Weights of a small transformer language model: MLP 2304 GELU.
Each number is 128 + 32 x the weight over its row's rms, rounded and kept within 0 to 255. Layers, rows and columns count from 0. The size above them is the row's rms in percent of the matrix's.

# layer 6 MLP up, 2304x576, rms 0.0701, rows 521-567, columns 504-575
size [107  94 106 100  98  99  94  99  99  98 104  97 100 100  93 112  98  95  98  98 103  99 120 105 105  96  99  94 104 105  97 102  93  97  96 100  96  98 106  97  95 111 110 100 102 107  82]
[[117 125  53 152  73 132  79 128 158 121 147  86 105 100 129 131 100 134 191 138 110  93 100 124  81 154 107 125 151  81 135 126 114 108  65 125 113 106 119 132 136  71 133 149 129 135  99 153 160 172 115 155 126 133 139 111 113  77 170 114 100 134 177 201 145  89 116 110  86 127 169  70]
 [141 106 139 113 199 195  87 159  89 178 168  96 143 124  88 126 148 162 149 155  22 145 127 127 118 125 127 145 115  90 100 108  80 143  89 124 117 128 144 118 128  66 128 179 165 151 100 174 120  96 131 134 152 204 126  82  86 154  72 182 106  99 112 142 146 175  94  96 118 128 147 170]
 [186 135  97 144 129 132 142 150  57 162 159 132  83 103  83  94 137 147  97  40 153  88 110  83 118  72 162 128 161  77 166 149 128  98 112 125 113  87 122 153 154  64 169 137 187 141 152  89 164 163 153 109 109 104 161 105 159 184 141 131 166 116  88 108 129 134 150 137 126 137 131 192]
 [135  84 135  97 152 137 113 206 103 147 150 101 136 119 146 123 150 134 165 153 125 150 133  85 128 128 130 128 126 158 154 119  69 112  89 140 133 105 110 138 154 167  96 123 173 115 138 127 102 141  54 147  84 116 144  87 121 127  59 121 169 169  88 125 142 123 114 181 105 130 129  89]
 [105 144 126  75 150 151 154 106 104 119  77 129 126 139 119 142 132 175 126 169 115 156 116 108 108 117 123  88 154 105 158 102 155 107  74 134 178  88 107 171 198 123  82 119 147 119  95 166 208 188 143 115 130  74 134 111 168 103 164 133 118 152  39 164 125 121 135 162 125 122 123 152]
 [ 91 182 111 176 137  94 107 101 136 174 109  95  89 128 139  94 106  96  73 153 104 152  83 183 170  85 123 107 110 122 180  97  95 110 146 109 162 140 133 140 141 181 169 104 113 136 126 138  67 120  80 168 104  92 151  88 127 140 145 129  76 142 195 113 128 214  93  90 136  56  65 100]
 [121 100  92 100 128 141 171 151  91  84 109  92 166 141 148 128  94 184 136 158 117 144 132 144 122 152 118  92 132  80 148 129  75 152 172 158 107  99 101 145 188  98  83 155 134 140 167 147 128 167 141 148 167 146 119 211 144 133 135 149 167 154 115 131 114 115 150 133 117  82 109 163]
 [ 79 124 106  84 115 136 139 155  94  65 124 134 174  96 167 172 106 191 111 142  58 151 209 151 103  83 135 142 102 139 102 146 124 110 133 113 126 146 127 129 135  63  76  71 103 127  87  83 112 131 109 132 162 112 157 193 119 105 146 111 151 105  61 141 175 122  88 143 106 124 136 100]
 [ 91 129  42 146 176 163 170 124 135 113 143 110 197 149 102 139 153 132 138 112 150 110 118 182  62 166  88 130 125  97 138 166  72 165 164 185 139 115 120 122 141 191 111 123 120 126 159 113 104 127 134 113  64  96 152 197  98 115 158  81 124 160 152 104  62 134  67  90 158 170 126  88]
 [119 131 125  47 112 131 160  81 154 125 145 123  67  94 133 124 126 158 127 131 124 165 129 144  99  91 152 102 146  93 134 132 125 128 102 164 161 160 173 121  75 110 107 107 185 172 103  82 173 121  73 119 107 124 206 128  81 101  81 124 139 153 159 119 126 100 125 142 159 138  60  94]
 [132 112  65 166 175 180 146 138 137 160 100 142  99 111 103 117 112  91 180 119 101 101 154 175 117 107 134 103 136 147 130 175  87 133 165 131 190  89 142  90 146 112 204  88 107  98 145  85 101  81 176 165 137 141 114 124 110  60 114 124 132  85 150 149 132 105 136 120 127  90 135 110]
 [124  62  92 174 129 162 155 148  95 142  85  92 149 143  83 165 118 104  67 157 175  93 138 133 129 117 138 150 118 103  88 113 108 142 108 172  61 152 164 126 111 175  78  85  95 145 145 115 106 119 107 131 110 128 177 144 190 143  80 128 101  75 157 182 157 159 163 154 156 119 132 102]
 [140 121 135 134 118 168 130 145  50 147 188  85 184  91 147 134 167  99 130 174 123 134 107 117 136  59 155  80 111 160 102 118 144 108 147 196 133 100 168 126 135 162 133 161 165 127 162 122 191 141 105 138 151 148 138 163 109 112 150 144 191 102 146  73 178 151  90  79 102 176  82  86]
 [124  97  89 155  98 108  86 145 142 107 119 130 145 101 155  91 215 120  92  83 119 136 135  97 173 150 110 146 143 140 146 114 110 154  78  79  88 131 160  73  82 167 103 112 124 217 122 179 115 147 144  51 167  88 148 169 140 149  78 123 183 116  98 112 140 114 142 169 123 181 110 163]
 [109 127 101  95 185  95 111 141 150 127 163 159 139 105 117  90 178 114 165 127 145  93 135 111 130 140 135 136  94 112 128 130 107 118 134 159 138  94 154 161 119 121  91 133 137  65 160  92 125 125 114 130  97 174 115  83 187 112 101 142 123 125 176 134 103 116 146 114  45 152 130 114]
 [122 107 185  69 107 111 128 139 141 198 146 115 126 143 115 118 158 114  54  92 145 183 174  70 126 158 145 166  99 125  88 134  92  93 117 110 123 161 139  71  92  91 167 186 157 206 121 150 141  62 159 114 127  94 106 112  97 130  83 141 100 129 144 140 127 104 144 189 145 147 129 116]
 [134 118 140  81 127 179 141 118  90 157 167 146 129 134 151 143 101 192 146 145 158 143 178 110 100 185 142 171  76 116 131 143 137 150 178 124 151  72 190  60 120 130 129 185 116 161 100 138 124 100 109 119 124 167  50  97  71 111 157 134 118 110 184 113  57  49 130 148  86 161  86 129]
 [145 105 125 131 165  97 118  88 157 129  89 131 142 163 131  86 141 110 147 171 161 181 117 132 194 181 130 133 148  75  81  75 103 155  99 110 118  98 115 179 163 112 118 119 125 119 135  79 150 112 172 144  95 155 150 157 147 100 101  60 112 119 163 135 151 125  83 150 109  97 132  69]
 [135 159 142 142  86 101 126 182 134  89 110 193  93  38 102  57  99 132 108  96  92 164 147 106 104 102 134 144 144 166 116 127 112  74 105 142 176 149 161  86 120 234 108 163  61  56  84 181 127 123 131 159  70 131  96  84  80 129 114 115 116 105 106  63 149  73 104  80 144 126 132 124]
 [134 111 105 177 166 122  96 146  96 149 121 158 156 132 120 176 162 149 163 122 126  73 133 123  48  90 140  54  90  89 136 163 110 139 129 161 166 134 100 133 139  93  67 110 132 130 161 121 134 128  95 107  66 154  39  93 105 130  96 128 101 134 118  99 158 135 100  98  78 174  93  90]
 [119 148 160 211  98 120 116 159 146 125 123 149 143 112 143  90 137 155 159 117  95 109  90 169  99 142 125 175 118 133 184 176 145 143 189 132  98 218 142 158 108  88 115 125 123  94 112 104 113  75  84  60 135 155 148  90 139 129 122 116 122 151 122 135 100  97 152 178 102 128 102 121]
 [114 119 134 108 113 144 135 131 127 179 109   6 188 127 156 121 144 114 135 101 112 115 138 109 145 128 159 129 166 112  93 135 129 110 161 110 119 178 116 104 133 172 131  88 194 106 142  86 118 139 101 130 149  81 117  58 135 134 117 121 136 110 124  92 155 103 119 224 156 140 111  93]
 [106 106 171  71 102  87 147 101  89 164 148  97 143 141 118 136 139 136 144 155 105  80 150 156 121 177 148 132 159 119  59 123 134 137 100 147 145 103 126 147 130 107 125 141 128 168 112 123 145 151 117 150  93 128 118  91 146  71  86 154 106 108 192  90 216 136  94 100 124 155 120 134]
 [ 93 138  18 189 122 126 152 134  91 119 104 159  95 137 159  82 154 106 106  58 104 111 149  97 157 128 104  97 129  90 123 131 147 100 122 164 159 133 104 149 187 112 117 148  87 105 166 111 159 112 142 127 135  71 139 128 150 116 148 102  91 132 121 131 117 131 134 166  97 185 130 117]
 [123 171 127 176 190 160  83 211  77 109 132 138 109 155 142 151 152  97  79 132 136 129 105  84  90  92 127  94 130 194 111 100  93  97  95 108 104 128 145 143 148  84 171 136 132 143 171 156 115 144 130 108 149 193 206 109 182 123  87 125 162 137 132 120 156 106 132 155 115 133  78 122]
 [119 166 117 175 135 130 118  85 170  95 133 119 105 160 141 121 113 188 153 156 115  99 102  83 156 169 132 146 167 122 143 113 106  89 146 121 129  77 128 121 176 147 153 162 122 135 134 161 127 135 151 160 163 192 130 113 194 167 126 125 139 182 132 175 159 103 146  99 160 156 124 187]
 [139 133  79 145  92 193 104 136  99 106 108 128 141  87 126 146  88 143 154 127 150 135 114 168  77 145 108 148 163 138  79 113 134 109  90  76 105 121 109 148 159 158 114 118  81 166  79 163 147 132 118 154 163 116 118  99 157 183 121  84 112 139 171 100 143  88 160 109 160  83 226 129]
 [128 143 139 148 143 131  81 114 103 170 135 144 125 129 125 136 116  49  91 122 102  92 207 166 137 203 194  98 110 111 108  86  74 126 118 154 124 125 108 157  81 141 184 118 158 140 167 122 156 122 114 126 149 112 187  91 180 114  94 140  75 102 124 118  91 141 144  82  97 122 118  95]
 [ 95 124 136 158 127 161 140 126 139 164 180 124 130 160 128  88  95 136 135 132 122 163 177 141  64 142 133 161 107 138 156 109 144 136  87 165 109 145 114 145 126 149 116 150 105 136 104 127  92 142 204  79 107 103 150 170 101  77 163 143 133  91 127 136 129 135 119 142 147  83 205 121]
 [168  91 135  88 146 124 146 119 153 119 126 118 182  57 149 112 164 106 175 152 124 100  87 177 112  20  86 121 125 147 143 120 159   0 132 140 127 115 141 141  70 147 185 159 133 145 143 161 129 137  58 131  95 150 118 108 152  91 130 116 141 104  93 155 135 107 135 113 132 137 177 156]
 [128 136 107 141 200 116 136 140  53 144 122 163 155 134 134 104 122 106  81 123 140  83 176  88 180 180 154  48 156 158 128 159 184  94 107  90 121  83 153 100  52 172 122 133  93 153 130 140 156  98  55 156 217  83  85 141  84 156 119 151 172 187 150 185 120 179 203 137 153 111  81 131]
 [166 154 109 105 163 109 122 109 129 110 152  77 130 158  80 140 141  48 134 121 128 122 133  91  88  68 120 183 119 125 161 157 130 182 168 127  88 115 145 118 110 116 122  57 113 119 117 133  92 136 147  55 140 145 125 135 162 127  92 197 143 159 102  75 123 127 128 135  94 128 123 194]
 [124  92 159 149  96 174 142  82 116 148 123  98 142 121 132 142 137 110 126 138 122  73  80 119 135 113  87  94  95  89 138 226 146 167 132 173 162 141 102  95  81 179  69 111 160 226 114 173 153 129 109 137  82 136 176 109 148 166 148 161 105 147  95 159 109 138 134  77 126 109 109 141]
 [132 156  67 100 124 104 117  96 140 105 185 144 130 155 149 132 131 124 196 158  75 165 114  84 146 153 160 166 125 143  97  98 139 157 100 156 132 222 100 149 149 158 186 132 169 139 129 108 102 117  79 143 125 115 144 136 104 109 115 121  65 156 141 181 107  89 180 161 118  40  93 161]
 [ 99 143  89 198 136 174  82 100 113 134 113 137 151 136  86 113 176 120 150 132 101 111 147 194 121 117 116 115 153 122 152 134 105 148  96 153 136 199  99  99 138  91  93 169 147 119 116 105 140 118 161 208 142 175 101 146 107 148 204 152 134  85 136 115  73 122 162  87 129 100 168 114]
 [117 147 126 142 174  73 160 186 164 134 143  90 117 153 143 123  92 115 134 113 126 149 143 109 123 111 100 146  89 134  88 159 120 216 149 128 132 144 130 135 142 119 115  99 146 154 121 117 102 134 149 136 128 106  59 136 112 111 121 154 162 193 149 143  61 120 140 158 134 126  74 115]
 [ 97 128 123 132 133 198  73 110 132 116 121  89 134 161 107 117 182 121 123 141 113 156 106 115 143 161 102 115  76 160  64  98  93 127  96 152 129  82 135 128  83  77 152 109 202  85 129  79 161 103  95  71  80 155 112 151  91 111 147 132 155 133  98 101  94 106  84 122 139 127 167 116]
 [ 95 155 210 132 124 156 142 193 140 140 125 165  91 120 122 173 133 144  55 175  68 226 110 134 128 147 140 150 121 141  99 135 106 156 142 152 151 147 109  49 178 165 153 125 145 174 109  65 150  38  81 139 110 122 105 125 105 108  86  74 151 145 166 175 121 118  67 147 113  60 121 103]
 [ 65 125 103 161 135 144 146 132 139 162 135 105 118 170 107 132  89  89  81 120  73 118 102 126 142  71 106 124 116 100 105 177 150 127 111 145 139 112 188 127 104  93 128 131 121 121 132 139  90 121 128  81  84 219  94 126  54 164 116 156 117 157  79 104 145  98 188 123  85 117 159 119]
 [136 102 146 136 138 155 133 134 179 132 108 122 115 166 101  98 137 107 148 124  82  98  91 123 157  91  76 107 108 165 142 150 151 129 103 163  83 140 166 171 115  81 109 255 142 141 127 119 121  79 127 179  71 125 161 140 145 137 128 118 143  98  59  88 146 140 138 132 129 114  93 180]
 [ 88 152 114 141 149 121 156 121 125 156 172 174  78 113 161  79 138 156 116 164 132 123 129  94 111 144 112  97 173  93 145 184 204 140 138  87 150  71  91 219 126 137 175 104 173 144 129 100 154 157 137 164 100 151 153  89 143 119 108 141 159 100 168 170 126 128 110 119  91 133  46  82]
 [158 136  87 109 185 140 133  95 128 131 176  70 170 126 113 138 167 109 121  97 103 149  82 118 117 146 141 105  90 148 120 123 162 121 132 113 172 123 118 130 149 124 136 118 147 130 109 139 161  99 106  71 190 156 105  88 139 152 125 139 109 180 136  80 104 149 136 173 147 127  70 130]
 [109 158 124 149 143 160 130 111 147  70 103 127 139  98 144 184 117 173 145 132 126 122 189  83 154 118 106 136 177 152  85  94 155  73  86 146 135 146 143 107 213 168 120 169 156 136 191 190 174 101 119 192 162 124 188 132 136  66 144 190 178 146  90 165 147 171 184 121 168 106 106  91]
 [ 93  98 107  89 108 110 149 135 117 175 132 123  87 146 145 131 146 121 180 188 126 127  68 155 128  58 158 147 143 100 138 129 122 180 118  98 109 158 197 145 152 103 169  88 174  94 170 139  89 117 127 146 132  84 118 163 127 122 108 133 107 139 133 164 150 112  96  98 130 103 158 125]
 [119  98 137 125 115 139 111 177 132 120  78 128 143 186 104  96 160 174  97 106  59  79  51 135  82 131 134 129 111 132 143 104 128  74 110 126 116 139  71 120 141 119  78  66 138  40 144 148 121  97 129 131 126  29 158  96 104 124 128 135 170 175 131 152  79 134 155 101 123 117 175  97]
 [125 126  94 174 144 134 154 125 110 109 120 160 147 180 141 164 102 131 178 126 135 152 117 143 114 137 127 189 142 112  98 130 148 105  71 148  90 115 115 151  88 109 156 181 116  64 164 148  98 109 114 115 116 150 115 136 105 179  66 115 104 179 104 113 148 152 134 129 131 119 153  78]
 [203 112 135 133 141 124 151 114 103 130 171 151  78  87 102 150  99  86 182  91 112 131 143 118  76  88 169 108 154 163  69 179 101 127 138  91 165 137 122  91 145 148 175  77 181 125  95 113 112 158  83 144 197 112 122 128 113 102 129 147  87 189 111 111 112 136  80 114 137  69 156 172]]
# layer 6 MLP down (transposed), 2304x576, rms 0.0662, rows 521-567, columns 504-575
size [108  94  96 100 100  93 101 104 101 102 100 100  94 105  95 104 102  89  98  98  97 101 118 111 102 100 106 101 112 111  93  79 105  96  98  72  98 106 106 102  92 117  82 108 114 108  86]
[[107 177 109 103  75  53 159 107 132 111 156 173 110 134 129  69 142 152 111 113 149 134 112 140 136  77 217 133 134 128  95  94 125 151 154 142  78  96 182  36 122 140  77 156 151 100 122  85 151 121 145  56 121 152 173 124 116 181 130  97 177 119 122 102 176 133 142  72 112 129 110 130]
 [126 146 164 129 131 158 158 154 159 115 131 133 149 135 150  82 100 121 154 116 116  51 147  86 139 162 165 173 135 148 139 161 186  73 181  69 122 174 132 121 176  83 135  93 136 116  79 147  84 116 108 153 102 141 171 141 138 149 164 108 121 159 144 141 154 136 124  99 150 158 140 127]
 [126  97 113  74 141 133 120  90 124 173 157 169 130 139 117 119 130 156 140 163 113 167 124 157 108 113 165  93 115 139 119 151 155  95 197 117 136 112  70 121 133 179 141 129 144 123 125 135 191 190  37  81  65 125 130 171 158 153 137  79 129 127 114 101  96 141 139 182 112 139 100 100]
 [160  76 129 111  83 108 131 154 147 160 134 178 131  96 115 144  62 121  44 141 156 127 177 126 184 103 179 134 120 124 138 189 182 136 133 156 123  96 108 126 152  83 162 209 163 124 174 133 121 114 165 118 165 154 131 126 134 157 113 135  83 147 150 120  77  85 143 169 118 121 173 126]
 [172 106  98 176 143  83 127  95 167 139 155 168 110 103 127 129 109 125 100 102  68  87 145 120 151  91 111 129 126 137 189 174 136 123 105 177  78  78 138 113  56 115  92  43 111 103 150 116  99 110 142  68 136 159 127 131 126 113  98  75 131 109 131 113 144 198 161 106 115 137 179 113]
 [177 149  71 136 104 170 108 117 107  69 163 119 112 140 111 151 151 159  84  83 148 138 124 134 138 132 124  66  92 128  86 106 126 134  86 159 126 116  72 166 172  79  62 152 136 118  95 128 113 101 137 136 127 159 129 119 141 201 144 142 165 162  81  85 161 143 135 141 113 150 117 193]
 [184 111 158 121 133 125 137 131  76 104 146 151 131 144 117  88 103 128 161 111 101 187 179  99 208  97 196 114 130 130 172 118  62 102 178 128  99 106 166 177 116 123 139 123 107 158 134 105 124 121 147 195 146  98 130 113 115 158 110 176 104 175 184 192  86  99 162 170 129 123 169 143]
 [114  98  80 146 145  98 172 105  85 197 145  90 110 125 125 178 130  95 153 191 165 132 168 119 109 137 149 161  96 141 117 143 203 168 158 169 170 164  72 115 143  95 158 130 112 189 123 139 117 161  86 112 158 124 110 101 122 114  83 116  82 196  85  95 116 116 196 189  96 139 169  62]
 [113 123 144 119 210 171 172 144 150 163 127 119 152 170 155 112 112 187 112 114  96 100  92  95 121  94  91  64 161 132 156 137  95  84 168  88 170 166 178 119 101 140 154  82 122 137 172  94 131 150 144 134 109 230 151 169 160 215  27 141 154  81  81 116 141 143 144 133 114  98 169 165]
 [170  53 108 161  99  59 119 144 152  71 165 186 135 153 116 139 148 124 135 165 163  82 169 129 204 149  85 142  95 142 145 132 200 173 143 114 177 163  77 133 119 143 131 108 117 140 166 166  93  90 187  91 161 137  89  86 104 132 144 111 203 178 134 112 151 136 130 121 102 126 158 139]
 [142  96  93 106 139 118  95 128 141 169 141  87 120 156 142 109 136 135 165 153 110 117  94 119 158 137 167 132 118 118 153 103 153 135  87 111 118 121 131 146  97 139 128 204 184  97 102 125 133 125 120 111 110 139 168 138 150 142 114 106 177 105 125  84  93 134 175 152 111 140 138  99]
 [137   0 143 136 119 153  83 165 193  63 142 155 128 150 114 194 140  79 141 138 118 210 114 160 117 123 145 174 148 143 142  98 124 140 155 148 106  81  97 116 144 145  81 111 150 181 111 127 127 148 153 112 153 123 142 152 121  97 119 124 146 140  94 114  97 164  81 173  72 122 125 171]
 [149 134  80 101 142 122 114  60 142  85 118 155 116 156 171 144 173  57 155  77 123 170 161 115 129 147 166  85 138 166 136 104 155 137 143 179  89  96 116  93 130 157 122 125 132 116 147 165 127 104 112 164 149  71 136 118 109 135  91 155 134 100 122 146 135 103 116 105 176  87 112 122]
 [ 93 121 117 113 112 125 118 145  71 152 140 115 169 136  74 157 127 158  92 132 142  63 108 123 107  91  98 143 172 108 114  73  84 154 127 188  94 155 100 130 125 200 159 157 195 146 167 142  74  97 153 107 141  60 137 124  78 145 138 176 126  80 155 116 115 139 116 120 144 143  62 114]
 [111 169 114 121  99 134 136 119 111 129 145 100  84 101 117 123 106 102 103 151 163 108 107 120  74  83 140 116 138  69 142 175  53 128 142 126  81 131 120 132 140  81 121 106  95 134 164 133 119 126 172 202 184  92 134 121  75 151 116 105 125 140  99 109 122 141  86  54 154  67 155 120]
 [167 122 121 180 103 153 129 121 115 196 108 160 130 129 119 155 130 137 167 130 120 111 123 143 152 109  50 134 134 131  66 200  62  81 102 131 147 113 143 152 115 140 174 119 137 114 127  70 180  95 215 171 131 140  82  53 118 156 120  99 169 136 176 136 156 122 125 176 147 160 100  91]
 [154 101 196 101 140 135 175  88 116 116 195 128 161 151 113 146  83 179 150 119  85 194 149 108 158  85 148 137 128  74 134 156  94  98 185 122 152 167 138  49  97  63 155 128 156 162 111  78  89 123 150 133 129  65 162 163 125 104 120 160 101 168 108 142 140 124  75 133 134 184 167 175]
 [135 170  99  83 165 183  83 103 141 116 134 141  79 140 144  91  95 172 112 142 130  63 156 143 129  94 164 210 162 139 134 124 120 179  99  92 141  78 195  76  91 148 136 145  82  83  32 120 133  72 147  61 165 112 121 165 155 185 162 178 141 142 141 162  92 152 134 141 173 108 163 166]
 [167 106  50 153 144 155 146 140 159 117  96  87  85 120 118 122 126 121  84 149 154 142 130 135 132 134 108 124  89 138  94 140 156 155  89 109 118  50 158 137  91 140 111 115 161  89 156 161 108  93 181  76 151 114 199 100 153 150 177 133  69  97 119 101 112 141  63 118  57 177  93 175]
 [110  88  72  84  77 133 138 136 150 134 158 150 116 116 138 123  69  91 101 138 144 139 137 117 117 140 161 154  88 135  49  79 150 157 112 114  98 112 110 107 130 143 147 181 181  92 192 118 129 174  89 123 165 131 129 108 152 163 123 150 126  84  88 173  86 159  98 127 154  96 169  71]
 [ 85 100 152 108 115 141  73 133 108 192 104 157 124 173 176 114 163  61 147 132  61 173 129 137 170 117 128 136 166 139  98  74 102 106  92  77 122 110 128 157 156 139 107  82 124 165  97 152 123 153 161 189 157 159 129 125  91 100 147 173 145 114 128 158 172  95 118 121 112 173 179 133]
 [ 53 137  81  87  56 117  83 139 194 112 135 111 110 134  72 100 129 121 106 122 137 180 109 141  83 152 116 149 123 173 145  99 171  98 117  25 174 148 110 179 160 141 151 125  83 176  83 148 111 130 136 118 127 145  91  99 145 123 129 129 184 142 180 149 117 167  79 159 102 166 185 150]
 [162 176 101  45  77 118 122 144  93 143 156 133 104 159 133 152 125 139 188 193  88  96 170 146 184  60 112 160 115 121 113 164 162 152  99 107  75 101  83 133 209 158 159 115  99 115 138  90 164 211 174  91 116 150  76 149 195 151 130 120 110 178  90 163 126 128 131 120 144 179 102 119]
 [ 77 148 115 131 100 155 102 145  91  94  96 190 109 101 103 104 129 189  98 154  67 150  83 158 119 196 206 139 141 158 117  85 162 149 128  91  98 107 178  80 105 154  72 117 136 205 108  82 125  53 147 157 205 105 103 116 136 134 128 145  98 167 117 137 153 133 110 128 132 159 152 119]
 [124 123 128 170 134 105 111 112  97 117 147 123 140  66 138 165 126 152 125 126 171 116  74 171 171 168 102 126 116 131 144 194 195 112 110 126 100 202 143 110 115 137 131 178 122 103 184 148  78 158 155 112 128 105 106 146 131 154 167 125 119 184 184 160 104 205 108 135 111 210 171 128]
 [169 133 166 148 108 106 165 140 107 168  71 112 183 135  88  97 124  93 162 158 153 117 124 134 162 160  90 151 129 173 113  83 107 112 181 134 122 167  95 132 145 185 187 127  44 165 140 102  85 131  87 137 153  98 130 139  92 139 141 140  65 143 132 157  73 117 157 115 123 136 150 166]
 [194 114 105 146 128 162 128 181 125  98 137 164 132  70  78 212  98  86 242 165 109 107 176  92 117 157 173 120 157  99 114 134 174 112 136 155 126 137 118 106 118 146 118 112 158 147 119 143  99 174 152 121 123 143  55  96  79 149 137 105  47 159 142 154 158  54  79  95 118 197 131 173]
 [157 177 116  65 110  75 148  99 181 162 124 166 190 126 125  91 147 145 153 163 125 124  96 135 173 132 177 117 171 143  90  68 170 119 150 124 155  89 141 152 128 167 131 115 112 134 181 129  95 139 131 172 215 105  97 153 134 105  95 136 119 117 169 123 127 165 130 147 129  96 125  82]
 [ 79 134  79 126 177 121 129 143 134 169 132 156  47 141 167 119  94 116 151 146 141 157 121 109 147 162 138 118 192  99 134 123 103 108 147 119 128 143 122 117 152 170 130 135 145 118 109  96  97 185 162 151  93 131  68 147 150 102 196 128  91 121 177 149 138  93 159 227 100 169 138 161]
 [185 107 135 146 121  75 139 202 111  60 133  74 165 150 114  60 122 152 120 176 112 155 182 145 134 160 168 219 126 130 103  72 114 123 137 168 164 137 145 127 182 178 131 104 161 120 148 102 167 118 158  70 142 118  94 166 112 139 145 112 185 199 100  92 143 161  98 164 178  92  92  96]
 [110 234  69 117 151  95 126 143 149  89 179 114 110 166 120 128 120  81 132 157 144 172 157 173 162 111  69 103  74  81  96 153  98  97 201 138  48 118  91 118 103 111 128 155 143 137 114 117 160 167 140 120 123 123 114 108 133 114 125  98  88 108 120 136  97 133 107  85 116 127 127 166]
 [180 238 127  74 139 160 140 134 137 155  89 140 107  92 114 143 155  95 124 116 156 179 205 122 146 143  82 109 164 117 128 162 222 134 137 161 167 134 177  96 205 112 127  82 182  84 140 165 154 154 124 120 220 163 140 141 134 145 178 107 149 154  88 141 133  64 151 125 135 124 159 159]
 [147 107 129 154 154 125  61 121 143 134 173 128 194 128 113 171 158 147 118 151 150 116 111 124 167 178 164 180 163 169  98  76 141 124  76 163 130  70 129 135  96 164  89 118 134 171 177  88  75 206 156 163  81 137 107 128 101 102 183 125 176  89 142 123 130  96 121  80 133 102 136  98]
 [143 144 127 141 159 176 112  88  99 124 102  77 117  96 128 115 117  82 110  44 159  82 186 205  88  98 194  89 109 159 171 145  90 128 117 121  79 161 170 151 136 107  88 123 123 113  88 147 131 107 128 154 121 170 156 131  77  80 200 105 125 145 134 164 140 143 110 152 147 165 123 144]
 [146 101 120  83 121 113 158 104  94 134 200 132 129  72  94 132 132 162 190  63 106 135 140  99 135  82  45 150  64 153  86 160 141 142  97 193 137 115 162 147 156  94 139 166 133 177  97 139 125 148 177 117  40 121  77 124 108 154 128 120 108  99 128 138 154 131 135 146  94 152  56 142]
 [138 147 126 113  94 165 156 136 125 106 123 119  88 150 112 153  69 139 149 120 138 116 163 165 156 104 169 120 120 145 149 132 166 146 135 140 145 157 141 116  93 163 179 153 125 170 148 174 143 165 113 143  87 146 166 106 119  94 169 101 159 151 197 120 130  91 134 181 122 152 139 124]
 [180  30  87 190 134 146 125 133 130 109 149 117  98 134  62  53 124 156  87  99 152 103 159 120 139  87 120 172  76 138 117  95 101  90 197  94 107 113  85 124 145 140 153  66 118 114 116 152 109 163 123  63 163 153 178 159  94 204 172 147 118 118 133 121 113 183 117  95 136 121 164 156]
 [107 190 130 122 148 131 139 154  81  76  75 107  95 167 177 126 131 104 104 125  87 104 100  95 113 153  93 140 137  97 202  72 117  71 154  84 105  82 130 156 102 130 181 137 123 116 221 128 117 134 137 111 205 163 145 170 128 122 110 124 135  39 112 156 134 168 143 122 184 114  90 134]
 [158 160 150  89 156 128 174 104 179  86 141 125 138 100 163  86 156 103 160 157 149 151 110  96 155 137 163 162 198 119 152 149 122  59 151  92 147 102 126 177 165 184  67 131 147  75 103 184 105  81  67 106  99 120 134  87 134 171 176 163 161 113 192 132 100 156 233 158  98  87 144 148]
 [111  86 203 145 125  75 100 117 130 164  97 133 161 170 150  97 127  96 144 117 122 140 110 175 162 133 115 126 145 190  99  84  82 134 110 129 122 144  81 119 132  82 181 161 163 141 145 142 130 163 127 100 228 125  85 145 118 127 142  88 104 116  32 152 125 149 120 137 138 104 166 106]
 [124 131 141 114  68  74 130 131 145  95 167 101 171 125  95 175  61  33 136 157 164 114 113 183 140 146 120 176  83 103 108 127 153 150 147 151 134 173 149  70 167 146  39 102 126  69 164 125 139 116 145 126 124 126 124 117 105 136 131  81 143 145 127 113 148 195 116 101 133 122 164 170]
 [152 151  75 175 118 113 157  84 113 123 170 152 100  68 107  90 158 156 112 119 119 128  77  93 135 169 131  72 160 138 150 136  99 144 157 159 135 121 132 150  94 118 126 136 122 130 161 145 105  83 170  90 127 137 126 108  70 117  56  87 174 198 180  88 120 137 112 164 116 102  44 104]
 [168 228  32 173 112 169 130 143 129 160 128 108 148 127 107 133 207 115 181 148 170 127 209 120 136 123 140 166 145 122 103 145 187 202 165 127 144 144 138 153 174  91 137 185  75 182 108 174 151 184 184 125 182 123 123 166 187 108 111 101 100  74 127 124 124 176 209 152 120 122 128 126]
 [141  89 184 125 117 129 156 114  97  91 124 132 150  90 117 173 140 136 109 120 128 181 151 154 129 130  85  97  73 145 212 183 126  85  86 174 150 119 108 114  86 130  76 163 144 123 152  77  94 122 148 176 143 139 144  49  44 161 117  87 119 168 101 124 128 101  99 174   0 140 153 159]
 [123 130 107 163 139  92 122 132 178 137 105  85 173 116 112  86 108 115 140 119 152 162 135 125 110 146 123 170 134 132 144 156 161 151  92 142 145 172 148 103 112 151 118 144 153 150  77  78 185  94 182 164 156 137 106 153 110 137 111 143 160 129 162  86 126  90 142 111  61 161 195 149]
 [134 127 105 113 134 132 113 131 156 141 143 151  99 117  92 127 131  88 125 150 145 170 127 112 139 118 161 144 110 139 116 157 153 171 135 147 103  96 117 100 133 159 136 128 163 184 133 118 127 150 105 151 163 103 127 155 115 102 119  82 126 167 146 102 153  86  66 150 136  66 119 150]
 [144 174 194 117 130 168  80 141  78 138 117 147 137 186 160 123 129 116 124 107 102 192  92 136 124 156  96 101 131 130 130 147  95 137 114 105  79  84 126 158 144  89 163 108 134 125  75 154 165  99 137 103 133 178 137 192 110  79 145 136 129 146 171 145 153 142 149 139 105 166 136 152]]